Weights of a small GPT-style language model, trained from scratch on English Wikipedia: LayerNorm before each block, 4679 steps.
Each number is 50 + 10 x the weight over the matrix's rms, rounded and kept within 0 to 99. Layers, rows and columns count from 0.

# down: layer 2 MLP down (transposed), 768x192, rms 0.125, rows 346-398, columns 64-127
# up: layer 2 MLP up, 768x192, rms 0.126, rows 347-398, columns 64-127
down346:60 38 50 53 66 71 68 45 50 45 46 39 45 54 56 46 56 49 46 42 46 39 58 50 63 52 46 36 31 49 46 44 43 45 59 55 60 68 57 54 60 56 48 47 43 52 40 47 63 56 50 50 63 53 38 41 52 63 41 38 40 65 59 44
up347:49 57 47 48 72 38 53 48 42 62 54 42 61 60 37 57 50 54 45 48 53 39 65 48 51 50 33 45 44 53 36 53 29 55 50 62 33 55 45 39 47 34 47 44 51 33 44 36 62 58 48 56 46 74 34 49 45 31 41 49 62 42 57 46
down347:52 53 31 57 18 50 50 63 27 49 56 53 69 46 55 57 60 59 55 48 47 60 36 46 44 60 54 40 33 42 49 41 24 50 41 57 51 57 48 55 44 55 52 64 70 47 50 45 58 49 50 72 68 53 41 59 49 53 46 57 47 33 61 52
up348:46 50 48 43 44 53 51 44 59 32 29 38 55 62 52 50 58 69 48 69 41 40 76 52 66 44 41 55 49 38 54 46 53 48 41 48 42 57 56 57 45 57 41 40 51 32 50 64 57 73 58 36 48 40 48 45 59 47 62 74 42 47 47 57
down348:52 56 40 46 48 57 59 52 44 55 46 61 50 56 53 47 54 58 57 59 59 58 53 41 42 63 71 59 46 48 34 55 46 57 25 42 25 45 58 73 60 47 43 51 43 66 49 52 42 69 49 45 43 70 56 64 46 34 49 67 46 44 46 58
up349:53 30 74 61 68 47 42 56 45 53 56 62 51 63 54 47 47 43 49 35 47 56 37 51 62 48 48 46 31 57 34 60 53 44 51 46 54 56 43 48 33 62 53 44 61 56 34 47 54 52 34 50 64 57 52 55 46 23 45 48 37 43 45 30
down349:36 47 42 59 51 58 48 36 53 58 41 49 51 62 42 28 33 48 29 45 62 43 42 47 60 55 63 47 40 58 56 61 67 57 64 58 56 62 67 61 55 37 50 52 36 50 40 44 46 47 43 54 50 58 70 63 52 44 65 37 51 52 70 34
up350:36 52 55 49 59 47 50 51 49 53 47 44 76 46 62 56 52 43 56 42 60 67 53 74 45 38 31 40 50 44 53 56 39 50 54 58 63 67 57 44 47 49 39 41 43 33 41 39 46 59 59 46 64 45 60 37 45 53 64 50 52 54 52 43
down350:57 65 62 54 46 56 51 40 43 49 45 36 41 49 59 55 40 62 58 42 53 56 58 34 55 51 48 37 45 63 53 67 51 53 47 62 50 47 49 77 39 48 50 43 43 53 44 40 32 42 46 48 59 56 49 40 48 56 54 52 42 55 57 47
up351:28 60 47 41 47 51 37 47 79 69 59 48 56 53 42 33 52 49 52 32 25 64 31 56 62 48 46 59 40 38 43 64 54 20 51 35 50 52 53 44 46 54 40 31 58 61 60 47 44 40 57 54 61 42 41 59 59 54 47 41 58 61 53 52
down351:36 53 49 58 45 71 54 39 41 57 60 35 55 76 48 32 60 40 48 44 40 40 13 30 74 58 65 33 72 40 40 49 35 29 62 50 74 57 48 52 57 48 52 20 43 87 70 50 49 55 52 44 36 59 62 56 55 37 43 46 57 54 43 60
up352:74 50 43 51 33 54 60 41 41 51 65 40 49 52 50 53 63 53 61 57 62 39 49 68 48 43 39 57 44 51 48 48 54 39 43 50 51 43 50 53 26 46 39 73 48 48 73 56 53 48 51 51 56 46 60 54 64 55 45 46 44 46 39 52
down352:56 51 51 44 30 51 58 42 50 36 46 62 64 73 50 75 64 61 40 38 49 44 57 38 72 54 51 45 52 50 52 62 45 56 70 56 51 50 38 47 49 49 58 29 46 57 53 54 57 55 42 54 48 55 26 45 41 58 55 29 28 24 76 46
up353:36 52 47 58 59 44 64 30 50 56 42 40 38 45 44 54 59 45 38 47 51 39 49 46 70 51 65 36 47 21 61 30 39 45 53 53 40 64 48 47 47 44 61 51 56 50 53 49 50 41 58 55 52 54 47 49 39 66 63 53 54 37 70 55
down353:52 62 41 52 62 40 52 54 38 38 44 49 44 51 57 66 47 54 53 71 49 56 39 50 50 40 24 50 55 52 52 46 48 68 36 54 62 48 45 45 45 63 53 35 52 51 54 45 36 22 25 75 60 65 43 51 60 64 38 46 40 44 45 50
up354:64 33 39 30 36 52 53 69 49 58 55 39 35 56 54 46 59 55 58 46 50 57 54 55 48 47 62 30 65 47 44 62 40 37 50 43 60 44 54 46 64 41 34 47 50 58 64 41 57 47 52 57 58 62 54 36 49 62 60 50 47 51 51 48
down354:63 44 34 29 35 53 57 40 52 52 44 57 46 42 40 44 60 55 57 42 42 50 59 56 58 60 72 45 58 44 75 56 46 32 55 62 48 49 35 46 37 58 49 57 62 50 63 46 64 54 34 56 54 62 43 24 40 57 64 72 47 57 52 56
up355:52 49 66 47 45 59 63 42 38 33 55 66 36 65 52 65 47 44 50 56 29 52 36 47 51 32 42 53 45 50 70 66 54 60 45 48 55 56 36 43 56 56 38 39 63 54 49 42 38 33 39 57 56 48 33 49 37 60 46 56 44 39 49 63
down355:48 26 61 47 49 46 56 33 61 57 53 73 50 54 39 36 35 59 57 42 49 66 44 51 35 42 50 50 60 48 50 67 75 30 58 79 45 60 56 33 47 66 46 39 59 93 41 51 68 48 32 55 59 52 51 64 37 56 34 44 48 52 56 56
up356:55 28 47 38 55 57 61 47 49 32 40 54 62 52 48 54 56 66 55 66 63 44 52 49 34 45 73 41 47 27 37 57 52 66 46 53 49 45 52 36 66 51 55 38 50 33 60 57 71 56 56 39 50 31 54 50 54 32 57 57 40 48 54 57
down356:56 20 58 59 48 45 67 56 63 55 51 41 29 46 46 51 62 41 48 50 50 29 53 31 55 51 67 60 40 38 36 41 57 53 49 39 71 33 56 62 62 53 67 52 44 43 48 41 60 58 37 52 51 66 49 44 45 39 44 67 48 49 63 47
up357:57 36 57 57 60 48 66 47 35 47 45 42 47 59 51 72 46 57 49 51 32 53 57 41 70 46 51 43 44 49 60 57 49 43 50 38 46 59 40 49 48 50 55 45 60 46 54 32 59 63 51 53 52 67 54 67 46 57 45 49 46 41 37 73
down357:52 55 61 55 60 52 67 51 42 51 33 64 49 37 40 64 51 41 50 51 49 48 63 58 58 50 47 53 42 37 41 52 44 43 46 46 63 64 45 45 42 49 50 56 55 52 63 41 50 48 48 54 59 57 54 48 48 50 40 60 45 65 44 53
up358:35 65 44 60 71 35 44 54 64 54 60 33 39 48 51 50 51 51 42 46 55 38 58 57 41 47 47 51 58 51 58 66 58 38 44 44 59 70 56 47 55 75 41 51 17 46 64 53 46 55 58 39 68 42 40 43 45 49 65 59 45 51 59 40
down358:50 41 45 48 55 32 49 49 57 62 55 52 48 50 43 63 60 41 51 51 59 53 68 53 40 52 51 47 40 57 61 65 51 46 54 34 61 37 54 51 52 57 45 60 48 52 48 48 38 47 45 57 63 50 33 53 49 39 43 39 47 48 48 59
up359:52 42 57 43 49 30 31 50 44 55 62 53 36 46 68 51 51 35 50 31 27 65 71 43 59 39 63 50 67 66 67 46 51 58 46 33 46 45 34 35 47 58 61 44 52 61 55 39 46 44 60 61 52 52 59 62 44 59 61 51 41 45 63 49
down359:38 55 32 34 32 63 59 39 42 53 52 45 64 27 37 48 38 27 37 49 53 48 57 67 66 61 41 56 35 72 40 33 55 56 63 53 55 40 51 45 21 64 53 64 62 62 42 47 43 50 45 59 51 53 51 20 44 48 56 52 64 62 50 62
up360:47 31 41 50 54 42 41 30 53 57 57 29 55 46 54 46 56 70 47 56 54 46 53 49 36 55 44 64 50 39 54 57 42 60 31 55 78 48 33 56 68 58 47 29 55 56 54 59 45 40 54 46 52 56 43 64 54 45 39 56 39 60 30 36
down360:52 45 43 43 40 67 59 56 38 49 38 48 65 40 50 46 59 52 46 44 57 65 41 47 47 56 68 67 58 67 44 48 63 53 43 59 60 37 45 51 44 45 52 55 58 29 46 42 46 38 57 44 48 42 44 54 44 47 46 47 54 46 62 58
up361:47 45 34 31 77 51 43 34 58 45 36 65 48 55 68 42 39 53 66 55 43 55 57 54 51 50 57 57 44 60 35 53 53 55 50 60 49 67 55 41 46 59 45 64 53 59 33 41 62 52 40 47 47 69 61 36 52 55 46 52 64 31 39 50
down361:55 38 68 49 57 58 48 55 43 59 53 52 32 51 32 44 49 56 46 48 41 52 66 54 52 59 57 38 46 60 35 40 57 49 51 46 37 54 39 53 45 44 66 52 38 35 40 55 40 45 64 36 53 58 43 53 53 40 51 51 31 54 40 47
up362:43 69 49 59 50 53 50 54 51 49 32 49 48 53 50 47 44 37 59 60 43 51 45 68 38 58 58 55 34 45 34 49 64 57 23 58 59 60 47 50 42 42 69 48 52 69 55 61 42 51 55 64 49 47 35 36 63 40 36 53 43 61 54 41
down362:59 60 53 34 56 45 43 38 32 43 39 67 15 52 51 44 56 52 69 45 37 55 65 47 55 52 61 66 39 47 52 73 53 57 68 67 38 51 48 42 42 58 48 49 47 48 53 70 53 59 46 44 47 45 48 53 43 59 36 41 47 41 41 56
up363:58 51 49 25 43 44 50 58 45 48 37 57 48 45 50 39 53 42 55 50 49 36 52 43 63 43 56 47 53 44 58 55 41 57 54 43 38 34 37 47 69 56 53 39 56 51 55 47 39 58 68 46 47 61 45 64 58 46 50 65 60 35 59 61
down363:43 46 60 56 50 62 62 56 42 52 51 41 60 51 48 37 47 49 46 48 40 64 52 46 38 63 42 65 44 70 52 51 50 37 42 53 43 56 48 46 47 57 48 45 54 60 55 47 47 46 56 54 49 55 54 45 48 48 53 47 42 52 48 45
up364:48 57 27 54 69 60 46 51 56 45 47 50 41 59 35 51 38 32 26 49 39 43 40 70 71 53 44 57 41 49 36 59 60 42 33 40 57 41 47 43 48 57 63 58 48 55 55 50 49 56 50 40 67 56 41 56 55 68 45 32 57 55 37 45
down364:38 48 38 41 57 60 39 54 48 37 61 39 35 43 49 57 39 51 24 50 51 43 54 59 54 49 41 44 58 41 56 34 58 56 44 48 44 45 54 38 47 42 63 42 34 33 42 62 61 43 54 33 54 43 35 47 31 49 41 39 54 50 49 44
up365:67 37 56 36 76 53 48 25 56 50 51 61 52 57 40 54 58 40 46 53 41 42 66 39 49 49 44 56 53 53 47 39 38 40 50 47 45 57 40 42 53 51 46 43 70 35 48 51 40 56 45 51 62 25 39 36 50 66 47 39 53 37 47 57
down365:34 60 49 52 57 52 59 62 50 66 54 46 60 52 47 43 31 49 41 48 41 46 49 51 51 58 46 43 55 55 40 57 51 54 39 43 63 41 49 51 41 43 54 64 46 45 40 46 57 55 37 59 35 64 60 54 39 48 50 51 50 42 46 46
up366:55 51 55 50 62 44 54 61 48 53 46 32 32 53 60 53 46 49 65 40 42 57 57 58 66 42 57 53 63 62 46 54 52 50 57 51 42 40 54 47 60 38 51 58 44 79 56 44 48 41 66 46 43 44 51 52 42 53 56 35 41 43 42 47
down366:56 57 39 47 49 42 54 57 45 67 45 42 32 39 53 56 56 55 61 49 46 47 55 42 56 36 56 42 58 57 47 45 56 60 53 57 52 45 61 48 47 55 51 50 42 73 45 47 52 46 53 53 50 43 57 67 56 59 45 60 42 51 58 53
up367:31 55 43 38 55 37 45 65 42 62 52 51 44 55 56 41 29 56 43 40 37 56 57 50 56 65 54 50 61 53 39 55 50 59 54 59 60 42 70 42 32 45 58 35 78 39 43 39 34 55 57 48 42 59 45 48 41 51 64 32 62 46 54 53
down367:46 45 56 48 59 68 58 52 62 43 62 45 39 53 59 63 38 55 57 51 46 54 52 38 72 53 52 44 52 63 46 37 53 41 41 38 46 51 44 48 60 42 72 46 42 63 48 56 66 53 43 50 61 64 58 56 53 50 33 45 36 39 41 49
up368:73 45 45 45 49 53 56 49 38 52 38 63 47 52 66 47 56 23 36 59 39 54 62 38 37 45 44 56 43 59 43 62 56 41 41 33 54 59 50 51 53 55 53 48 70 50 61 47 34 67 50 49 48 64 46 58 29 50 40 63 40 42 53 54
down368:29 53 50 36 54 54 48 29 51 49 46 52 61 58 56 64 56 40 58 53 49 56 57 62 60 42 56 63 50 54 46 47 32 31 46 60 39 57 51 61 44 55 51 43 56 36 50 68 52 59 54 46 44 39 63 51 62 43 50 27 53 39 40 46
up369:86 33 55 54 64 49 51 56 42 58 41 41 65 47 47 53 55 67 55 56 38 49 51 63 51 51 54 35 51 55 57 45 47 51 67 48 42 52 52 44 51 45 57 36 52 52 64 66 51 45 54 32 41 46 53 47 59 35 46 42 59 70 48 42
down369:58 46 53 42 32 65 64 78 52 17 57 57 51 52 54 51 49 51 50 55 43 55 54 52 37 40 52 48 50 40 38 40 44 44 51 43 41 69 53 54 35 43 53 64 41 55 50 56 60 60 62 61 54 46 32 41 65 49 52 38 44 47 55 40
up370:29 58 43 43 48 22 34 39 47 54 51 62 46 36 47 61 55 42 55 59 41 59 56 70 47 43 51 52 49 56 28 52 50 55 46 53 66 52 53 37 62 68 65 59 57 47 41 54 72 38 63 64 43 61 43 53 57 34 46 61 62 55 44 31
down370:43 48 51 47 53 39 60 43 52 53 49 42 48 47 68 76 57 46 53 60 67 47 36 62 65 39 44 53 54 56 35 46 68 68 58 63 55 58 69 64 55 57 60 62 38 65 44 65 56 38 50 58 50 52 51 53 37 37 46 76 58 55 43 53
up371:45 42 73 40 40 46 35 73 45 55 55 49 52 41 25 57 47 45 64 48 47 56 55 56 23 54 62 55 40 33 63 55 57 69 48 38 55 56 49 56 48 53 50 38 50 46 50 47 48 30 43 50 48 52 58 49 50 59 45 43 69 54 48 65
down371:59 59 46 36 53 54 56 46 60 43 39 55 51 63 54 62 61 49 46 52 50 61 50 44 57 43 51 55 45 45 54 61 53 72 62 55 49 55 43 54 41 54 44 48 42 35 49 38 45 56 42 45 53 59 51 54 59 41 23 55 64 53 44 45
up372:55 39 43 52 30 64 47 44 61 41 30 66 33 43 57 53 49 41 49 52 41 58 47 61 36 52 79 68 30 47 48 60 38 59 43 46 46 65 40 58 42 47 66 40 57 37 58 47 56 54 71 40 52 65 45 47 39 40 34 36 58 46 40 67
down372:31 60 41 51 54 53 36 59 47 57 36 46 82 63 47 57 70 51 48 44 59 51 41 44 63 59 35 46 48 45 45 54 54 63 49 49 12 50 51 49 58 71 71 41 39 27 47 43 50 54 70 54 38 63 44 67 58 44 62 58 47 43 32 35
up373:53 46 57 43 71 54 59 63 49 46 29 37 35 58 56 59 33 54 29 44 56 48 42 60 65 51 50 50 52 52 47 57 53 52 28 43 57 45 53 39 48 63 51 58 68 35 67 44 34 49 40 51 56 61 51 40 51 35 38 56 73 70 50 50
down373:48 44 51 62 42 61 58 62 67 54 45 63 48 47 52 50 61 51 53 61 50 51 58 48 53 69 42 65 56 40 38 23 60 49 31 53 49 58 46 57 60 31 41 48 51 48 40 38 28 57 41 40 39 46 49 55 48 63 43 35 41 57 60 44
up374:55 48 69 42 35 54 38 53 58 48 60 46 67 61 42 66 74 54 44 67 50 45 56 41 28 37 21 39 61 48 52 62 51 68 56 50 71 69 48 33 62 66 24 31 48 52 46 48 48 66 36 45 66 41 53 39 58 49 53 46 52 51 39 63
down374:52 56 41 51 52 48 68 58 33 65 53 48 46 44 53 55 51 62 36 40 53 31 64 62 47 60 43 35 58 58 42 47 42 38 52 37 33 46 46 58 45 42 56 64 66 45 42 51 46 62 66 36 31 48 49 47 43 48 47 56 48 62 34 48
up375:39 55 48 44 58 47 50 33 38 63 47 45 45 55 48 57 54 41 67 49 42 35 50 43 52 45 53 59 36 47 58 60 41 58 41 69 55 62 44 43 41 51 56 34 59 55 53 56 51 48 43 37 54 63 55 45 60 45 53 64 62 55 49 52
down375:60 49 29 49 61 40 52 46 60 46 53 65 31 57 48 58 36 44 52 50 61 73 42 51 43 56 57 47 30 56 44 63 49 58 66 70 58 42 31 67 31 40 49 40 54 48 52 48 59 56 37 42 59 41 49 66 61 43 71 18 44 34 46 50
up376:36 37 42 39 42 39 54 52 45 41 58 44 57 45 41 55 53 70 51 70 45 46 74 48 70 62 61 39 44 40 48 57 41 52 46 43 60 47 50 47 41 46 49 56 65 43 64 54 49 56 56 57 66 41 51 35 47 46 47 66 51 50 49 47
down376:38 57 60 38 43 60 62 55 35 49 57 45 45 52 66 52 40 57 43 61 41 46 55 41 39 49 54 66 45 56 54 41 48 41 45 55 50 51 51 62 50 44 55 50 47 50 37 44 48 50 52 69 47 62 56 40 41 61 53 59 45 51 50 43
up377:33 52 40 28 61 39 47 41 53 47 48 42 40 54 56 51 51 47 52 50 51 27 45 47 61 63 52 55 48 42 41 52 49 54 40 49 51 40 50 52 35 53 48 58 51 54 55 53 39 45 53 36 54 59 45 42 42 45 63 56 50 35 48 57
down377:32 37 59 45 61 54 34 50 49 35 39 46 40 45 53 45 41 78 52 72 58 56 36 41 47 25 56 48 41 40 37 30 47 35 47 53 44 54 58 45 38 46 24 49 66 51 47 42 68 68 54 46 44 65 47 38 43 45 70 53 42 39 52 47
up378:66 38 47 54 51 41 62 69 53 62 43 45 44 49 45 53 29 57 62 39 49 42 21 39 67 43 42 36 62 55 38 42 55 39 51 44 52 56 57 46 64 55 55 42 56 47 43 34 54 44 45 51 53 68 52 50 36 68 45 32 62 51 38 36
down378:46 47 53 60 55 47 44 62 33 42 32 49 52 62 50 54 62 54 55 51 45 59 57 40 63 57 33 50 65 56 46 57 58 43 45 35 45 41 45 35 50 67 52 50 66 50 38 37 47 40 65 47 62 59 46 61 47 35 34 50 69 57 53 38
up379:30 61 59 28 84 46 37 45 46 59 49 49 39 54 50 52 50 53 48 57 44 63 73 55 41 45 30 43 44 56 50 55 57 55 61 58 50 34 50 37 59 56 42 36 54 66 72 35 56 57 46 34 48 48 41 32 38 45 57 76 69 69 54 57
down379:38 37 52 50 61 40 65 30 50 44 48 46 44 64 36 60 40 55 36 68 38 66 48 46 54 37 54 37 50 54 56 56 51 45 31 57 38 59 35 53 47 55 60 47 31 68 33 62 62 49 42 51 44 65 44 36 54 56 51 47 57 55 39 44
up380:54 54 75 61 46 65 59 47 67 52 46 60 47 76 58 53 36 53 44 42 57 28 49 56 73 54 54 56 54 53 50 37 47 64 40 64 39 48 59 48 53 39 60 50 65 49 61 57 49 52 52 50 46 48 47 50 54 35 29 54 60 44 41 56
down380:62 47 72 53 57 60 44 37 54 55 57 70 46 52 45 58 45 49 52 49 37 50 32 68 49 55 64 39 31 40 34 63 35 51 40 44 53 72 59 55 60 42 67 55 54 58 38 67 47 56 45 54 69 46 50 48 68 56 35 55 46 38 56 58
up381:27 53 50 41 66 52 55 56 36 52 44 31 58 51 57 42 55 42 44 50 45 37 64 52 45 48 38 48 70 68 50 64 43 48 47 49 30 37 45 48 46 53 55 61 47 47 53 26 49 38 46 55 66 45 52 63 42 55 51 51 47 52 56 49
down381:50 60 53 34 57 44 63 55 57 26 40 48 48 43 57 41 40 33 54 62 53 44 48 55 28 30 45 61 55 42 57 60 66 29 55 64 52 64 55 64 43 55 59 59 45 71 54 42 60 42 39 44 66 33 60 43 59 40 39 49 41 54 19 48
up382:44 34 41 43 61 59 49 24 64 57 48 26 56 60 48 41 50 54 60 35 57 54 52 63 35 58 43 55 45 54 35 48 43 32 59 54 50 54 51 54 49 57 49 45 48 39 47 48 55 54 61 48 29 41 54 46 40 42 50 69 48 69 33 33
down382:46 68 44 31 44 47 60 44 29 72 68 69 49 59 49 38 46 59 61 30 38 40 69 68 66 50 46 45 54 44 56 36 46 60 32 54 45 61 26 53 57 56 52 46 43 58 36 72 54 53 50 42 54 40 71 61 48 42 52 37 50 39 52 60
up383:52 39 61 56 51 39 47 47 21 49 43 61 43 40 49 61 52 69 50 46 46 50 51 58 36 45 43 37 56 54 49 45 50 59 62 43 57 46 43 45 49 53 44 54 49 50 52 39 64 58 37 59 69 56 50 48 50 37 63 52 58 64 41 46
down383:46 34 46 61 56 59 58 50 37 47 42 29 40 66 57 49 55 52 62 23 52 49 54 50 29 42 55 37 40 49 52 46 59 62 58 43 64 46 51 58 41 54 45 55 53 46 44 54 39 51 25 50 58 56 37 44 45 69 40 40 68 65 54 39
up384:50 67 55 52 62 37 41 63 35 54 40 56 40 30 41 44 44 36 40 38 64 54 39 62 55 56 47 54 42 66 50 63 33 52 41 45 52 38 53 48 78 51 33 52 57 42 46 42 51 58 43 56 58 31 38 73 58 50 62 72 43 48 52 42
down384:44 54 46 50 36 61 27 45 50 51 45 56 51 54 58 57 46 58 48 46 54 63 42 41 24 48 50 47 48 50 68 50 47 46 67 43 77 54 53 40 46 52 42 29 58 58 58 46 52 49 28 31 37 45 47 45 35 62 62 36 56 43 44 45
up385:53 59 42 76 66 40 74 45 12 50 26 59 58 40 62 59 41 36 54 65 52 52 52 50 42 41 32 36 57 38 62 56 40 61 42 54 37 65 42 51 48 45 52 55 24 54 41 47 40 33 69 59 52 47 65 40 44 45 37 66 51 42 40 64
down385:58 50 54 59 55 46 49 46 41 43 58 52 73 53 54 44 55 50 57 40 43 45 53 40 50 36 49 27 60 67 43 36 44 39 58 25 62 52 53 39 38 67 71 24 44 55 47 58 51 46 66 58 53 73 55 65 40 73 54 50 51 41 42 53
up386:53 57 58 61 52 61 65 48 42 51 53 66 36 37 47 59 46 39 42 64 61 47 38 43 47 36 36 48 50 56 76 33 53 36 58 50 35 44 30 42 39 54 59 44 45 36 53 57 49 52 41 42 57 54 70 64 50 61 31 47 70 53 25 70
down386:61 70 50 65 59 56 64 60 57 24 53 44 75 36 55 31 43 43 43 44 55 40 56 69 58 41 61 39 54 54 65 39 46 48 46 55 48 45 39 60 49 50 92 55 15 49 28 41 46 66 42 29 53 66 52 77 41 57 41 47 57 58 35 58
up387:49 48 54 34 38 37 41 63 38 51 38 46 63 40 62 49 48 57 50 53 37 44 72 50 50 36 47 48 31 41 57 47 39 58 52 54 48 33 38 60 37 41 36 46 59 36 46 41 51 34 45 44 52 67 41 48 35 50 58 67 66 37 45 46
down387:64 40 61 54 63 52 46 67 52 58 48 50 49 45 37 52 46 63 54 63 68 51 38 57 49 69 60 44 61 45 46 63 61 58 38 45 33 57 48 39 56 52 61 57 61 47 63 49 64 47 35 45 49 45 55 39 56 52 49 44 47 40 42 49
up388:48 62 33 49 63 40 63 62 59 56 31 53 54 43 48 38 61 51 53 57 47 54 55 53 54 50 36 47 52 36 45 55 55 63 42 53 35 67 39 40 57 43 44 49 41 49 54 39 55 43 52 49 57 56 37 30 51 55 58 52 57 66 45 37
down388:62 56 31 43 55 47 66 55 56 51 41 54 52 58 42 63 51 42 54 66 31 61 25 54 62 51 42 61 48 47 43 52 57 58 49 58 38 43 29 44 56 65 43 62 54 48 46 45 58 53 32 58 65 40 41 53 43 37 54 45 50 45 46 57
up389:51 30 54 58 58 43 43 71 57 58 44 38 53 41 52 43 54 40 59 57 44 61 56 52 46 34 47 41 44 29 52 48 64 62 50 40 51 53 60 50 50 56 45 47 57 46 56 66 44 40 49 46 68 40 54 52 41 43 60 45 48 57 48 66
down389:67 40 56 45 62 47 50 63 48 65 29 44 50 64 60 58 54 56 63 44 18 53 58 58 43 35 50 59 60 25 43 41 70 53 46 60 62 53 58 40 67 58 34 39 51 51 59 45 55 35 50 49 60 41 56 52 60 49 46 43 52 61 45 68
up390:60 62 65 48 38 45 54 40 47 47 55 55 50 65 54 63 51 49 61 52 44 47 55 48 57 51 60 51 43 51 46 52 47 70 40 61 44 48 53 36 70 59 47 36 49 52 54 56 58 48 52 42 58 42 38 43 67 60 44 56 37 49 51 56
down390:73 65 68 28 56 49 56 70 54 69 47 35 66 30 23 28 48 66 55 48 55 39 37 54 54 46 77 58 39 51 46 43 35 58 48 56 46 47 55 40 45 48 55 48 34 48 47 68 49 39 54 28 37 47 24 45 61 47 38 48 42 42 54 43
up391:42 50 47 33 52 55 58 40 49 59 30 55 44 49 42 49 64 56 42 55 37 50 56 55 44 58 55 43 52 70 45 47 55 42 49 70 54 54 54 39 41 52 43 58 59 34 56 46 47 56 47 68 40 50 40 58 52 46 33 43 36 46 58 56
down391:57 39 53 66 58 46 58 52 53 59 60 55 53 47 60 50 39 60 45 43 44 53 69 51 44 58 56 51 73 46 52 30 57 51 44 28 45 51 27 67 43 65 42 70 45 63 46 58 47 47 44 54 51 45 46 34 55 62 59 64 60 38 52 58
up392:47 48 65 52 58 57 60 47 63 73 41 38 48 48 32 59 54 42 65 19 50 58 35 40 47 56 39 53 50 56 61 36 35 31 40 33 55 56 49 61 66 29 44 26 47 54 56 50 49 44 46 23 45 57 57 51 69 43 58 38 75 62 27 51
down392:61 48 56 37 47 48 61 49 54 45 57 46 56 50 66 53 50 47 46 36 55 43 60 68 47 39 61 56 52 22 56 37 43 51 50 38 36 53 41 51 33 61 70 59 56 54 53 49 58 41 56 38 58 56 37 34 45 48 40 61 34 43 52 63
up393:47 54 52 39 59 38 55 53 46 24 26 65 64 58 48 62 36 67 62 54 49 36 54 60 48 53 44 43 34 54 46 52 52 48 56 45 66 53 53 45 32 57 56 60 62 44 69 32 44 73 65 51 50 44 77 41 55 48 59 25 79 52 54 50
down393:76 41 55 45 44 60 48 42 52 49 54 42 47 54 49 47 44 20 67 43 41 45 50 47 44 60 56 49 44 49 60 45 59 32 52 27 58 31 57 61 69 49 52 44 60 43 32 55 73 53 52 38 43 57 61 34 25 56 50 28 57 37 44 46
up394:44 67 48 42 54 42 42 49 41 41 42 32 48 45 61 61 48 53 40 52 54 51 55 51 58 43 58 40 60 60 50 42 51 68 62 42 49 63 46 44 59 52 40 60 60 49 55 37 46 52 50 54 44 59 54 53 56 38 67 49 62 65 56 51
down394:43 53 54 52 41 55 47 47 53 62 44 48 43 51 61 52 56 50 26 61 70 54 28 48 44 43 36 56 68 38 38 53 33 64 31 58 60 23 54 45 61 57 46 64 48 61 57 53 47 51 61 50 55 58 75 61 54 61 48 42 30 53 36 53
up395:55 69 54 35 59 49 39 59 48 49 51 37 49 42 48 59 54 64 27 55 61 60 30 60 51 41 45 42 41 55 44 48 60 32 52 57 59 48 46 46 47 68 52 57 33 47 45 40 64 52 49 40 51 42 47 39 27 50 48 64 61 57 58 48
down395:54 40 28 52 49 55 49 38 65 41 51 34 51 48 46 49 50 60 62 38 56 45 48 44 42 46 54 41 50 58 57 51 54 63 47 37 75 47 50 43 59 57 31 55 50 37 36 39 45 46 45 63 53 47 41 56 47 62 56 50 57 49 58 59
up396:46 35 47 43 41 56 51 46 47 52 53 71 43 52 35 43 43 47 52 48 47 18 50 40 61 38 44 57 55 55 54 58 51 37 36 73 41 51 37 56 67 49 44 52 48 49 45 55 42 46 65 45 54 71 48 52 52 71 50 68 48 59 57 65
down396:33 49 35 49 58 65 53 69 50 55 48 53 43 44 61 53 59 64 71 55 40 64 50 36 37 35 71 60 53 50 49 54 45 54 37 29 35 51 47 54 46 34 41 33 50 44 63 62 50 49 44 65 56 47 42 62 56 44 48 47 53 53 51 48
up397:48 61 52 41 57 40 58 52 77 61 27 42 54 47 52 59 52 54 32 64 48 60 45 49 51 33 43 40 53 35 48 44 47 58 41 54 54 54 48 54 64 49 43 45 59 52 62 45 52 56 47 50 61 57 50 53 42 64 63 52 55 55 41 28
down397:51 42 46 42 46 41 55 48 62 48 31 48 43 65 40 44 42 59 42 70 45 63 46 43 54 42 47 55 59 42 39 43 61 63 31 58 54 42 55 50 66 34 52 61 45 52 46 54 53 51 45 49 73 65 49 66 47 52 53 40 53 68 46 49
up398:65 50 47 37 40 50 32 46 53 43 48 43 48 33 36 42 49 69 55 45 60 48 54 72 32 49 54 38 45 54 41 36 53 56 55 64 65 57 49 41 66 63 48 50 32 45 67 63 53 51 44 72 55 62 57 51 56 35 47 50 51 59 37 45
down398:34 45 60 53 44 58 64 55 56 53 59 42 53 51 67 43 42 34 41 63 45 38 33 68 48 64 43 45 54 53 44 60 56 54 49 68 36 41 52 60 44 53 46 51 57 45 23 52 55 42 63 52 44 52 50 50 59 40 42 56 49 61 54 56